config.yaml
num_hidden_layers: 21
hidden_size: 96
num_attention_heads: 3
num_key_value_heads: 1
head_dim: 32
intermediate_size: 384
vocab_size: 1498
hidden_act: "gelu"
norm: "layernorm"
norm_place: "pre"
norm_eps: 1e-06
positions: "rope"
rope_theta: 13000.0
rope_fraction: 1.0
qk_norm: true
attn_scale: 0.25
bias: "qkv"
tie_word_embeddings: false
parallel_block: false
extras: ["shifted keys", "learned residual scales"]
init: "normal"
init_std_qkv: 0.0425
init_std_o: 0.00655
init_std_up: 0.0425
init_std_down: 0.00328
optimizer: "muon"
learning_rate: 0.0121
lr_mult_qkv: 0.5
lr_mult_up: 0.754
beta1: 0.95
lr_head: 0.00822
warmup_steps: 94
schedule: "wsd"
decay_fraction: 0.946
decay_shape: "sqrt"
final_lr_fraction: 0.0
batch_tokens: 8192
max_seq_len: 512
doc_mask: true
train_tokens: 101800000
max_steps: 12427
dataset: "wikipedia_en"
Each number is 50 + 10 x the weight over its row's rms, rounded and kept within 0 to 99. Layers, rows and columns count from 0. The size before them is the row's rms in percent of the matrix's.

# down: layer 9 MLP down (transposed), 384x96, rms 0.165, rows 225-293, columns 0-47
# up: layer 9 MLP up, 384x96, rms 0.239, rows 226-294, columns 0-47
down225 104:55 50 42 54 42 31 54 43 61 52 58 52 63 64 36 60 60 48 54 51 37 46 44 45 52 36 51 44 62 49 45 67 71 42 46 59 62 76 54 51 49 49 59 52 60 53 55 42
up226 108:39 50 45 52 42 58 37 42 42 47 46 66 49 52 52 47 36 53 37 47 41 46 49 52 43 49 70 58 45 69 63 36 58 54 37 54 53 50 55 48 56 51 53 28 38 47 55 44
down226 101:66 42 44 21 24 52 42 55 55 54 48 42 54 56 56 57 66 47 67 44 47 49 62 48 48 45 47 62 81 46 50 56 51 63 60 60 59 41 46 29 55 63 51 46 57 54 37 42
up227 109:42 63 40 37 34 45 61 37 58 34 52 64 41 39 51 79 49 40 52 52 41 49 54 36 47 58 50 61 44 66 58 50 41 68 29 69 57 50 43 46 40 59 52 56 47 39 53 48
down227 110:59 49 59 45 46 44 47 42 63 44 43 32 37 56 39 67 50 39 46 38 54 40 47 42 49 34 35 45 45 43 74 63 42 63 53 65 55 35 44 52 62 47 49 42 78 49 67 39
up228 109:39 49 58 51 36 38 32 40 52 57 55 53 33 57 53 40 46 56 55 71 44 42 46 41 63 44 36 62 65 60 48 48 50 69 41 48 44 50 40 46 59 59 52 71 46 64 53 49
down228 105:55 59 56 34 37 48 48 53 60 52 57 45 60 46 46 37 48 61 70 65 47 47 39 49 65 41 42 52 63 43 50 65 51 68 53 45 51 34 61 30 43 53 39 51 40 52 45 54
up229 119:40 58 47 59 52 37 37 42 45 37 50 62 75 45 42 62 46 30 60 78 58 56 50 53 52 64 58 33 55 47 51 49 54 30 70 60 64 47 57 42 65 54 60 52 52 49 51 56
down229 115:63 55 42 62 38 39 54 48 63 39 54 66 53 51 56 56 63 59 62 45 33 29 54 49 44 32 42 57 45 38 53 54 61 56 41 75 54 43 50 36 49 60 48 46 62 37 49 68
up230 073:46 68 37 48 59 61 62 66 35 66 45 44 33 53 39 38 59 43 30 48 47 51 64 62 57 49 66 51 34 49 66 47 56 39 44 51 40 47 40 45 42 49 43 57 52 48 53 34
down230 076:57 50 41 51 54 42 37 49 39 23 57 42 52 56 56 50 53 47 63 50 64 44 43 49 56 40 53 51 52 55 42 47 59 62 54 34 45 58 69 54 57 68 64 53 63 38 35 50
up231 090:51 51 43 36 58 49 47 55 61 69 47 58 45 47 50 22 49 36 68 71 58 42 55 64 60 39 45 56 53 55 61 49 51 51 43 49 43 64 44 53 54 34 43 46 51 39 50 49
down231 100:43 45 30 39 50 63 48 52 56 49 40 61 44 47 38 41 37 46 65 69 41 44 59 57 56 41 50 51 60 43 38 47 50 46 54 63 59 40 59 46 44 32 54 48 47 61 50 57
up232 097:60 69 44 35 55 53 45 48 45 49 68 54 38 64 53 74 49 72 40 57 60 58 55 43 51 43 69 49 49 50 62 51 71 67 45 66 50 59 60 36 48 41 47 34 56 42 58 53
down232 112:62 57 65 29 50 56 45 50 39 45 37 63 45 40 37 50 70 54 77 59 36 55 47 49 77 54 50 52 66 42 56 58 42 67 62 47 60 49 53 50 36 60 46 44 40 64 44 46
up233 095:54 45 48 39 55 66 47 36 50 48 47 48 42 72 44 58 44 38 49 73 65 53 54 41 51 46 53 56 52 45 43 67 40 34 60 58 39 55 36 40 54 61 51 52 58 64 37 30
down233 089:43 49 52 54 44 62 65 26 63 58 61 44 61 56 49 56 55 48 52 55 56 43 41 54 50 47 41 55 51 46 58 57 56 25 48 63 60 59 71 41 39 41 30 54 28 55 66 40
up234 074:46 55 61 51 57 57 44 60 56 53 30 60 42 69 61 47 41 50 51 56 66 48 29 51 48 48 44 46 56 47 44 37 46 52 41 58 45 59 57 52 42 50 52 62 52 40 36 22
down234 070:56 52 46 50 57 50 40 34 44 35 39 42 76 28 67 46 63 54 51 42 58 42 63 50 54 37 47 43 40 38 62 51 66 53 52 38 62 55 69 30 50 49 45 43 44 41 66 51
up235 084:47 62 40 47 61 63 54 43 62 66 67 52 33 41 51 38 56 52 38 41 55 50 64 62 53 57 56 48 25 64 37 48 49 42 52 50 48 41 56 55 42 50 55 39 48 37 65 24
down235 088:61 49 62 41 67 72 31 43 56 40 57 46 53 73 30 78 68 38 56 49 49 54 39 30 42 62 47 37 55 50 63 51 48 59 49 49 46 53 43 42 57 52 54 57 40 49 44 46
up236 126:57 41 38 46 44 41 66 58 65 55 34 71 48 68 37 47 52 40 44 51 34 44 43 45 49 49 48 47 51 56 53 53 55 59 45 46 54 63 46 52 33 59 51 64 28 66 24 54
down236 134:51 31 68 52 41 44 53 43 53 50 31 47 50 40 55 35 66 53 36 52 65 51 57 59 50 42 68 54 65 74 50 45 44 50 54 45 51 59 43 43 27 55 51 55 32 58 48 41
up237 047:62 57 41 55 46 46 55 75 62 64 53 60 38 54 47 66 56 57 34 55 67 49 53 43 41 37 51 51 59 52 49 50 66 52 57 55 44 63 36 39 32 69 68 57 45 61 43 48
down237 049:57 46 47 54 39 50 62 44 44 46 54 58 59 43 65 32 38 55 39 31 46 42 53 52 58 36 50 53 53 49 59 47 42 36 52 44 48 52 52 43 39 51 58 54 45 60 53 65
up238 098:58 29 48 48 52 46 32 41 51 29 57 64 58 68 32 53 67 56 40 45 60 60 57 52 55 40 53 51 48 52 55 54 51 62 37 52 54 51 27 48 59 56 57 30 39 50 44 63
down238 109:56 62 39 52 24 53 55 53 41 48 49 46 39 58 48 58 64 49 70 42 48 67 51 58 44 47 48 69 61 38 50 22 56 59 48 42 51 46 37 55 45 64 55 46 64 19 61 62
up239 104:51 53 56 53 62 29 52 49 45 47 45 58 58 54 47 46 53 36 41 63 47 68 40 26 36 57 47 35 53 49 48 66 44 58 44 47 38 39 29 60 59 58 37 49 45 49 51 50
down239 102:41 39 52 36 58 51 49 55 38 66 48 47 19 52 57 38 56 60 54 59 51 46 37 37 54 57 54 61 49 50 46 48 49 44 58 67 59 42 31 65 59 60 61 38 64 40 55 35
up240 114:47 60 50 29 62 53 53 43 55 42 39 47 49 46 57 35 64 51 57 59 52 63 50 42 30 57 59 61 30 53 40 53 37 38 50 60 51 58 35 65 46 41 48 46 53 45 54 55
down240 123:47 31 47 49 43 37 45 51 44 49 48 51 67 71 49 47 53 43 44 66 57 37 65 49 56 35 36 69 54 48 68 50 43 37 62 42 43 51 58 57 43 42 34 51 48 51 51 40
up241 109:62 73 38 55 57 46 44 45 43 57 43 71 50 54 57 35 37 44 39 38 38 47 34 59 28 44 44 65 56 66 57 52 48 62 51 57 45 57 64 41 39 62 35 45 42 44 68 49
down241 102:42 43 51 39 41 35 66 47 52 46 20 47 50 68 71 40 41 50 61 47 53 47 56 43 38 50 48 47 43 59 47 45 32 35 51 63 54 58 54 58 55 36 49 45 46 44 42 32
up242 094:49 47 42 61 57 43 50 38 67 50 52 55 35 69 19 49 58 61 47 53 30 57 50 51 47 75 49 36 40 60 51 54 36 62 36 49 53 47 49 63 68 64 58 46 58 50 37 44
down242 086:41 50 47 64 42 51 61 53 41 51 50 47 45 54 65 43 52 56 21 60 44 40 39 62 45 53 48 43 52 39 55 46 40 47 46 46 54 44 51 59 40 68 61 46 46 38 45 53
up243 115:59 49 57 55 54 53 48 53 56 56 38 56 35 43 36 54 64 45 68 49 33 43 50 56 44 50 51 58 38 51 44 57 64 51 63 60 64 47 56 46 42 41 46 44 57 34 40 28
down243 118:57 61 52 49 57 55 45 43 45 24 51 47 38 55 55 42 45 58 43 71 50 45 61 52 58 64 50 46 44 56 47 65 54 60 49 46 39 49 60 52 49 60 45 50 47 28 55 46
up244 108:43 33 38 52 46 29 53 43 55 38 26 47 56 54 48 52 63 43 65 48 33 47 61 51 38 44 64 53 38 53 61 50 45 44 54 64 34 33 44 63 75 47 45 46 43 58 54 64
down244 107:56 51 39 64 34 58 44 55 51 38 51 50 50 79 49 53 63 42 61 68 35 43 43 60 47 47 56 34 44 41 58 35 48 31 62 46 46 59 57 46 48 50 53 57 47 70 44 39
up245 094:62 55 53 50 69 32 65 57 45 35 56 41 52 71 42 49 49 48 61 54 53 74 47 63 33 45 53 53 50 49 58 50 46 63 45 48 71 56 64 36 54 37 47 69 56 49 57 58
down245 087:37 67 38 42 55 52 43 56 37 24 57 43 65 54 59 47 50 59 34 55 43 39 57 42 53 49 39 39 40 52 57 58 37 31 52 37 45 51 53 60 51 46 43 56 38 62 50 66
up246 111:47 43 53 61 49 40 53 40 52 68 51 66 46 45 53 55 55 47 58 33 64 58 67 54 58 51 55 56 35 48 28 59 65 59 56 49 37 33 37 58 59 50 45 49 59 44 44 53
down246 120:41 73 61 40 37 45 44 43 48 62 62 58 50 47 48 60 39 40 63 40 45 53 63 46 43 44 60 48 61 65 40 47 69 52 46 52 60 38 57 52 39 57 57 67 54 36 44 55
up247 109:60 61 46 55 43 47 51 58 23 58 43 45 50 41 37 42 40 49 37 45 66 40 35 67 29 43 52 60 52 69 57 50 54 55 56 63 58 46 46 48 64 43 51 35 61 44 48 57
down247 115:60 45 51 53 46 49 65 38 38 37 54 55 52 65 50 50 54 65 51 60 41 47 36 53 38 52 41 46 66 47 63 39 42 40 62 60 50 71 52 46 45 55 46 47 54 50 39 66
up248 090:42 54 58 62 62 37 38 63 62 43 50 33 52 49 45 39 60 30 60 53 55 32 60 50 38 42 44 55 50 48 31 64 62 51 26 61 56 35 41 46 51 46 51 46 61 49 39 55
down248 091:63 40 58 45 67 62 52 55 41 52 69 42 44 52 51 50 52 58 48 36 61 50 54 64 51 51 45 65 49 38 54 44 54 47 44 45 38 61 50 52 45 60 55 38 42 50 57 49
up249 107:50 39 41 50 53 49 53 51 65 49 53 51 40 69 56 57 41 50 56 54 73 57 58 36 50 41 59 51 48 36 36 27 44 60 25 48 43 47 42 56 43 57 51 35 46 50 63 37
down249 101:52 45 55 48 69 38 51 39 58 59 58 45 42 45 42 57 32 62 43 55 57 44 60 54 47 47 64 54 62 52 48 22 49 45 64 48 38 39 54 58 41 71 62 63 36 48 48 40
up250 084:64 48 53 50 33 38 35 57 49 54 67 59 36 62 41 72 49 52 62 50 48 60 40 55 41 39 47 54 61 58 40 51 62 65 37 63 43 65 55 37 61 38 41 62 42 58 48 47
down250 094:54 54 41 50 49 33 50 43 51 35 45 48 52 36 43 35 45 62 55 61 54 45 60 43 50 32 54 67 34 55 56 64 42 55 66 52 54 65 56 48 57 45 36 55 38 67 33 61
up251 127:58 51 29 36 63 44 50 56 38 51 23 37 35 49 37 50 63 48 63 48 56 61 33 66 40 69 39 38 32 68 56 49 60 62 54 51 56 51 58 65 56 70 52 40 46 51 48 37
down251 125:58 52 67 54 60 41 43 38 45 25 29 39 53 29 51 44 50 48 44 64 56 23 40 63 38 41 54 64 67 54 47 38 45 57 60 42 49 51 49 52 40 53 68 57 19 40 56 60
up252 106:43 47 57 38 32 44 34 54 50 58 63 29 35 62 57 51 44 52 56 54 50 45 48 37 43 63 59 60 60 43 46 70 55 35 40 56 50 57 49 44 42 49 43 48 35 52 47 56
down252 106:51 48 49 62 27 53 55 45 44 53 40 72 41 36 64 48 36 51 40 44 59 34 38 55 60 52 38 49 44 55 66 66 46 38 58 38 66 38 68 43 47 39 47 58 61 53 51 38
up253 087:39 65 42 56 47 43 37 44 52 32 38 59 53 58 48 40 57 51 45 63 40 60 55 48 42 67 65 33 55 41 38 63 45 50 48 37 60 36 45 66 55 52 39 43 42 45 66 43
down253 090:70 58 54 52 50 52 52 66 56 36 52 62 50 41 60 44 49 56 48 58 62 53 53 44 69 44 30 42 52 44 60 49 52 49 39 63 47 43 58 48 62 56 51 27 67 44 39 62
up254 106:57 45 42 66 58 73 57 58 36 42 45 46 55 43 57 49 60 75 57 57 54 48 55 46 36 44 33 60 40 50 49 43 51 56 51 60 62 36 49 56 57 54 44 51 46 27 55 43
down254 105:32 60 35 55 60 60 57 66 52 61 58 47 46 48 48 55 43 44 37 39 46 42 44 49 40 55 42 63 41 57 72 57 34 47 40 62 60 48 55 49 54 59 48 60 56 46 45 48
up255 126:66 39 42 58 44 33 57 62 56 53 47 50 52 49 58 39 45 35 33 66 69 55 51 49 51 64 62 63 47 46 41 54 50 36 61 58 45 61 49 53 62 55 58 42 51 46 42 57
down255 124:28 38 42 75 54 38 40 43 46 49 54 46 45 30 52 48 49 47 32 57 43 69 52 51 62 47 51 46 47 44 38 42 29 50 40 51 44 49 51 55 56 59 48 62 44 62 38 45
up256 092:61 55 32 56 66 30 52 39 56 45 57 55 49 34 43 34 55 61 53 66 38 43 45 47 50 42 60 37 50 67 59 54 65 57 40 63 57 48 37 49 39 49 63 48 55 34 51 56
down256 098:61 44 41 54 70 50 47 65 52 48 40 42 49 70 68 56 50 40 32 53 40 45 70 51 71 61 67 59 74 39 50 60 63 40 57 55 62 53 55 53 53 61 56 47 47 36 53 48
up257 107:50 45 45 44 60 45 52 38 32 46 43 70 56 61 45 50 46 48 49 56 63 46 42 62 50 55 45 44 68 32 53 51 41 67 40 59 47 41 51 62 54 47 42 58 44 53 54 47
down257 107:58 42 18 52 54 34 57 59 67 42 47 46 55 52 43 59 30 36 56 58 60 39 56 53 50 29 41 50 51 55 46 44 49 43 65 46 56 47 44 52 50 57 34 67 48 53 52 38
up258 111:48 56 51 56 70 32 70 40 61 48 46 49 54 60 47 62 48 63 58 55 44 54 65 44 56 47 51 65 52 73 43 42 41 52 49 51 44 56 35 57 49 49 48 47 55 36 52 38
down258 102:51 46 42 53 51 56 53 53 51 74 64 35 54 68 50 67 44 42 26 46 65 58 56 47 43 46 49 52 56 46 68 48 38 50 36 53 43 49 54 45 41 29 53 37 50 68 38 39
up259 106:42 60 56 25 49 47 70 50 58 57 34 50 58 36 46 53 53 45 46 44 49 46 58 26 45 68 49 51 48 52 60 58 65 58 53 66 19 64 60 69 45 37 45 51 42 60 49 81
down259 104:18 60 60 34 53 46 61 56 54 47 26 37 58 32 47 34 48 58 60 43 52 40 49 55 39 44 51 58 57 59 54 51 48 41 55 51 64 70 48 59 47 48 57 58 47 48 46 50
up260 082:30 57 49 45 50 42 68 45 42 61 47 64 43 52 43 48 36 52 54 53 46 45 50 38 48 51 44 52 43 42 51 32 60 61 44 41 48 33 46 54 49 46 40 39 71 56 61 57
down260 083:54 34 55 62 60 44 38 38 37 66 55 49 63 60 60 48 49 60 60 40 54 26 60 68 46 35 53 34 58 45 57 46 44 60 57 39 51 50 54 53 43 56 73 58 59 36 43 53
up261 111:39 67 54 39 58 49 45 57 65 58 71 47 38 53 46 49 57 51 64 44 32 57 45 47 69 52 62 57 52 56 47 69 45 49 47 63 34 42 46 39 45 58 54 43 39 43 52 43
down261 101:53 37 60 30 52 34 46 61 47 27 42 29 64 62 56 54 62 51 62 58 63 37 41 27 42 32 48 39 47 54 58 32 47 59 61 36 56 38 47 50 36 53 49 46 52 52 51 54
up262 087:40 53 52 40 69 59 44 38 54 48 50 66 36 66 40 50 40 48 49 37 49 51 39 50 74 50 54 53 48 36 54 44 29 48 46 52 42 58 36 59 48 46 38 65 51 58 44 46
down262 081:34 67 49 50 48 53 43 36 48 48 63 56 23 44 57 59 58 55 40 57 57 49 78 44 58 47 40 39 61 39 48 51 50 45 40 29 49 57 63 56 44 63 49 29 49 28 55 46
up263 103:59 53 45 39 69 51 43 64 51 47 59 58 53 55 68 36 43 38 56 56 62 66 59 58 67 50 49 50 48 54 54 55 58 46 28 53 58 53 49 32 58 43 62 47 47 42 65 51
down263 106:45 45 49 47 48 60 48 69 61 60 20 47 42 37 49 51 61 51 71 73 56 47 42 65 51 46 58 45 55 46 33 63 42 57 49 54 47 48 40 49 46 50 60 56 42 42 50 33
up264 099:48 48 36 49 56 45 58 66 62 66 59 61 49 60 40 60 65 55 60 52 52 57 38 49 45 64 53 35 52 65 70 32 51 67 47 49 46 56 49 39 56 70 43 58 71 51 52 51
down264 095:39 59 60 39 38 57 46 52 65 48 49 34 59 48 38 49 42 63 56 45 38 72 41 35 42 63 49 31 43 53 51 37 45 53 45 34 68 58 65 49 58 57 58 44 42 52 54 51
up265 108:54 50 36 53 68 36 60 46 46 56 69 66 36 58 46 65 53 51 48 38 46 42 55 57 57 59 45 61 53 56 52 52 52 48 52 54 44 69 54 27 34 76 29 39 54 51 37 60
down265 107:56 54 45 34 49 58 50 70 61 58 54 46 41 54 61 33 38 69 55 49 39 60 47 48 37 34 47 53 34 47 54 40 64 55 53 43 45 42 54 46 57 37 54 43 65 51 50 57
up266 116:75 44 52 46 63 44 55 59 46 49 52 35 51 50 59 54 52 58 53 58 51 48 34 38 41 54 53 34 47 45 43 45 53 61 53 36 29 40 47 59 52 21 58 41 57 50 48 40
down266 101:40 51 61 59 48 71 58 51 56 59 45 48 60 31 67 31 60 60 44 52 53 54 51 44 55 43 46 48 49 44 46 33 42 36 52 54 57 44 78 43 43 49 58 60 73 43 43 61
up267 109:51 70 53 57 55 55 64 38 58 51 52 47 39 50 27 45 42 42 47 53 34 37 45 45 50 45 47 55 47 31 39 58 54 43 37 63 63 65 51 64 58 47 53 48 38 58 47 47
down267 102:62 32 43 42 43 47 44 47 47 65 45 46 42 51 55 48 61 60 41 39 42 57 53 65 40 74 61 49 47 62 47 18 38 59 41 45 43 38 46 50 53 47 41 35 66 48 52 57
up268 085:63 49 37 43 52 64 47 52 53 67 46 51 59 59 55 48 55 49 51 56 53 51 46 54 63 38 50 72 47 61 38 43 49 61 50 47 55 61 48 67 60 60 44 57 61 37 53 52
down268 088:32 51 58 37 49 52 45 38 54 39 49 61 56 60 37 45 37 41 70 43 40 52 59 44 44 56 53 50 52 46 31 44 39 59 60 63 66 39 64 49 48 45 43 62 52 41 36 34
up269 085:54 36 66 41 62 49 44 55 53 51 60 51 62 47 61 43 33 47 56 53 45 56 25 38 46 41 49 57 43 60 46 57 52 72 61 81 44 61 40 51 62 49 67 40 55 62 48 64
down269 089:36 42 58 62 46 43 47 59 50 37 44 51 47 30 56 63 50 49 42 46 56 65 27 44 55 34 35 45 53 41 42 38 39 53 47 57 54 53 42 48 48 55 55 41 54 53 32 41
up270 101:40 43 54 45 48 39 43 51 44 50 50 33 47 45 47 42 45 50 59 59 41 65 41 43 22 78 59 47 51 54 43 60 73 46 52 48 41 40 42 47 55 56 53 52 43 56 63 46
down270 110:44 31 39 30 43 40 41 71 57 33 46 57 69 49 45 54 60 54 56 34 55 57 51 59 53 61 61 44 54 56 45 69 60 54 59 52 53 51 54 48 50 59 46 60 29 74 58 55
up271 076:57 61 41 50 36 37 44 38 52 50 77 39 42 41 50 46 59 50 60 42 51 63 49 33 40 74 32 65 73 53 29 56 54 56 53 63 51 42 58 44 53 58 51 47 62 47 61 53
down271 085:40 50 56 51 56 39 29 37 48 47 62 46 67 50 58 43 62 64 68 62 46 48 40 40 50 50 42 40 41 57 43 59 55 41 48 58 65 43 58 58 24 46 45 55 67 51 53 50
up272 089:38 53 49 40 36 46 38 48 32 70 49 36 63 49 61 49 39 40 50 49 46 39 46 63 48 67 36 59 49 38 70 60 63 54 49 61 46 36 51 60 54 27 42 37 57 41 57 60
down272 089:38 50 45 75 66 47 47 45 66 60 54 34 52 42 47 43 44 56 44 63 64 57 45 49 66 34 39 51 41 26 44 58 69 65 61 53 62 53 66 50 41 56 42 59 53 38 49 55
up273 097:57 48 34 38 51 45 54 53 47 65 46 56 66 56 38 45 56 41 57 54 47 52 42 52 56 37 83 50 40 38 42 56 45 41 32 49 44 48 45 46 52 37 48 57 55 43 49 41
down273 102:41 71 48 55 38 56 41 58 64 63 49 47 39 56 64 54 48 44 19 60 33 57 37 42 55 46 41 46 56 63 66 51 41 46 39 59 50 47 46 36 31 40 49 49 51 45 82 45
up274 092:43 55 58 42 48 42 66 57 53 66 43 56 38 62 40 65 56 44 37 55 49 60 30 54 51 61 55 71 39 46 42 49 59 33 41 36 65 47 47 68 41 36 53 43 52 33 48 65
down274 083:62 48 37 45 55 48 13 44 44 47 63 43 55 48 61 61 50 60 28 55 43 41 63 56 39 55 36 39 59 45 62 58 62 69 41 38 43 54 57 46 45 70 60 55 65 46 64 39
up275 106:47 51 45 47 78 57 62 64 45 35 49 49 59 50 38 60 62 58 61 37 66 32 61 49 31 59 53 51 50 51 44 53 64 59 47 50 51 45 53 55 47 70 55 32 39 58 45 37
down275 115:33 52 49 55 58 43 57 45 52 33 46 34 49 54 68 41 47 34 61 40 60 47 58 43 55 57 60 58 52 41 43 39 45 58 60 55 46 52 44 39 67 61 47 46 42 35 67 58
up276 093:51 35 37 46 45 48 69 44 68 34 41 62 56 61 50 36 52 59 53 54 67 45 34 44 50 54 52 43 49 38 46 69 58 66 46 39 49 62 58 25 43 50 37 47 55 54 57 52
down276 089:45 34 51 44 58 57 42 31 47 61 42 68 57 41 40 46 39 71 48 54 59 47 54 53 51 43 43 62 58 48 34 26 59 54 59 46 53 47 42 51 69 49 54 54 57 43 41 42
up277 106:47 78 61 53 60 39 51 27 60 45 46 53 25 57 52 45 43 55 42 57 57 41 55 24 55 48 54 59 60 64 52 55 51 33 38 46 50 36 60 63 56 33 73 36 58 47 57 47
down277 104:64 36 49 65 64 62 47 59 44 38 53 49 61 54 52 45 48 44 45 60 49 49 41 63 54 49 53 40 55 31 39 43 34 58 39 60 42 56 43 38 58 45 34 57 42 41 44 40
up278 108:42 59 48 54 51 51 40 65 40 58 62 68 71 58 59 53 64 48 46 48 31 36 44 47 57 39 58 47 46 40 44 47 61 62 41 63 42 45 45 51 55 72 39 60 46 39 44 59
down278 111:63 50 47 43 49 37 35 52 65 39 63 56 58 45 49 57 42 61 54 55 46 52 35 56 47 52 34 55 53 51 62 52 44 44 55 37 53 42 39 44 54 54 37 53 53 45 54 44
up279 059:63 56 52 62 59 62 57 66 51 55 53 60 62 30 54 57 50 52 40 46 59 61 47 54 48 57 52 47 35 49 54 52 64 44 38 59 53 54 35 59 64 58 42 69 51 80 56 49
down279 068:54 64 45 49 54 58 38 28 60 45 45 43 48 59 43 37 39 35 66 47 70 47 54 44 59 52 42 52 52 44 66 56 32 40 56 39 53 42 54 23 39 53 56 43 39 48 67 54
up280 105:54 51 39 49 52 32 40 61 46 53 56 66 38 56 55 39 44 47 44 43 51 42 50 25 51 46 67 53 63 36 61 52 54 43 58 54 41 52 46 46 53 39 42 55 48 67 53 61
down280 108:49 52 56 53 59 55 41 40 65 47 40 65 49 51 51 49 43 44 58 40 40 50 62 45 51 50 37 29 43 65 47 57 42 47 44 62 41 56 43 41 51 61 46 37 71 77 43 46
up281 103:55 48 48 43 53 52 67 43 51 45 48 67 44 52 35 49 42 41 46 52 66 51 40 54 45 50 47 46 57 51 63 68 62 64 52 57 56 49 61 28 46 61 49 25 39 59 53 48
down281 096:41 50 40 28 36 51 40 40 56 50 49 53 58 43 43 37 59 48 42 63 43 65 55 51 42 46 53 45 53 48 47 62 32 51 71 59 42 47 41 38 34 50 69 50 63 67 45 58
up282 098:47 48 24 43 42 60 48 41 62 54 49 58 49 53 60 51 61 55 52 51 32 73 54 50 66 62 52 42 51 66 47 49 53 74 47 58 48 50 50 47 51 51 47 61 46 52 34 44
down282 102:60 57 55 66 57 56 42 51 55 30 31 50 36 47 48 44 52 36 52 57 63 36 47 50 49 54 56 51 72 27 39 55 49 39 55 41 43 47 57 55 47 53 37 46 41 52 56 55
up283 091:58 43 34 41 51 48 47 71 50 70 46 45 37 42 43 37 68 45 43 38 47 58 49 58 29 50 62 38 52 51 47 46 51 44 18 47 55 58 58 34 48 66 48 52 45 42 46 41
down283 092:63 49 48 51 63 43 49 54 59 59 60 37 54 59 50 36 52 71 38 53 45 62 36 47 33 60 46 57 52 48 55 45 61 58 57 48 44 37 50 46 36 39 57 61 62 63 38 51
up284 097:59 60 55 48 44 40 63 57 39 66 44 56 62 57 41 42 56 34 69 57 63 66 70 63 55 45 56 54 54 68 50 25 40 61 50 43 65 76 39 54 44 36 24 50 49 58 39 43
down284 104:57 38 42 44 53 48 27 37 61 46 62 65 35 60 57 49 52 44 48 34 41 67 42 40 45 44 62 67 38 35 55 48 52 59 36 53 42 48 36 57 57 37 53 28 57 59 62 54
up285 121:37 59 54 55 45 61 59 51 35 58 42 58 49 64 50 33 66 55 65 48 59 53 45 53 70 64 53 50 41 41 41 57 66 50 56 62 59 66 47 56 46 39 46 44 21 36 76 58
down285 129:52 47 42 64 57 62 57 50 49 48 41 60 53 41 39 66 45 42 40 44 50 43 50 53 60 53 72 54 41 43 51 54 51 29 44 55 60 47 49 57 32 28 70 53 46 48 65 62
up286 105:63 55 47 46 57 51 49 50 47 48 47 46 42 48 52 60 51 52 53 58 54 56 37 49 39 49 65 41 59 55 46 56 67 51 44 30 38 35 36 37 58 49 66 40 41 69 62 55
down286 104:58 51 65 67 41 43 51 51 62 37 53 46 43 45 64 38 51 45 33 43 43 47 37 45 45 45 42 54 66 44 62 59 51 53 30 47 50 33 64 45 50 45 51 59 50 54 68 40
up287 082:48 44 58 65 48 37 82 58 26 48 46 47 42 56 66 36 49 51 51 52 57 54 44 52 59 43 55 45 44 53 45 53 56 57 32 65 45 60 39 44 50 67 42 51 51 49 53 39
down287 079:47 34 43 50 42 57 32 52 66 45 61 67 50 46 44 39 46 62 64 46 65 41 26 66 41 40 37 58 46 55 55 62 39 65 51 41 50 50 66 49 56 26 50 50 49 49 57 53
up288 105:55 57 54 52 54 44 47 44 34 55 42 43 53 42 39 60 27 57 53 66 39 46 44 45 47 47 41 48 40 33 55 34 58 57 56 44 62 70 48 55 43 34 59 32 49 50 63 47
down288 114:34 46 62 43 54 41 47 37 45 48 69 66 54 59 39 58 41 64 45 48 38 46 44 49 44 50 51 57 49 23 40 48 46 47 48 42 44 59 51 35 32 49 60 66 50 57 50 82
up289 107:68 68 38 38 38 26 53 44 54 45 48 40 49 52 44 61 43 57 59 47 58 35 31 42 29 47 38 57 66 52 31 45 53 54 31 58 51 62 74 51 61 45 42 54 58 46 54 55
down289 105:51 47 18 44 51 51 40 49 54 72 62 45 56 53 49 32 44 50 63 28 31 40 60 50 52 53 49 53 57 68 51 40 47 62 68 60 48 45 60 50 56 30 48 45 55 54 52 50
up290 111:52 29 62 62 50 52 53 36 42 56 50 54 29 65 42 63 50 52 64 54 49 51 44 48 47 65 60 64 47 49 25 60 39 53 51 42 56 48 45 46 69 54 29 39 65 57 43 51
down290 111:61 60 40 36 39 62 38 59 52 63 53 36 58 37 65 44 35 71 65 37 55 49 46 48 60 41 48 51 67 48 57 50 45 47 42 50 62 47 47 42 63 38 41 49 82 43 56 54
up291 100:46 62 36 69 36 54 58 41 41 63 52 64 49 59 43 52 40 46 66 52 56 59 36 61 31 50 45 72 44 54 23 49 45 44 40 41 51 35 42 58 62 51 75 64 38 34 56 27
down291 103:58 33 55 42 57 34 34 45 59 49 48 41 40 57 51 49 47 54 62 49 63 40 39 58 64 60 35 56 56 52 56 64 53 59 47 51 61 60 62 44 59 64 45 49 47 40 41 62
up292 101:45 67 43 66 43 44 63 54 35 55 51 51 41 40 42 58 46 58 48 67 41 47 44 66 37 39 62 45 48 54 49 45 35 43 52 52 50 44 29 65 57 34 42 43 41 47 46 40
down292 101:63 64 38 44 58 52 36 54 57 34 51 42 49 62 64 40 57 42 29 53 26 58 60 51 50 42 47 56 60 55 46 39 44 54 40 46 36 44 50 47 52 46 51 41 54 40 46 56
up293 085:50 56 45 45 50 47 47 61 53 38 67 50 45 74 58 35 47 46 43 53 56 52 38 41 73 60 42 56 53 36 49 38 62 47 60 34 67 43 36 37 51 48 45 50 48 35 57 57
down293 087:31 62 34 41 35 51 61 56 46 71 52 47 35 36 51 61 47 45 53 50 65 50 33 43 50 57 57 50 31 42 35 38 49 56 36 60 39 64 53 43 38 45 62 35 52 70 54 45
up294 088:54 47 49 42 49 41 42 49 52 46 62 68 38 43 39 46 52 32 23 64 49 47 57 48 59 60 36 48 44 58 65 59 43 58 57 43 47 48 47 50 62 38 59 44 38 72 63 51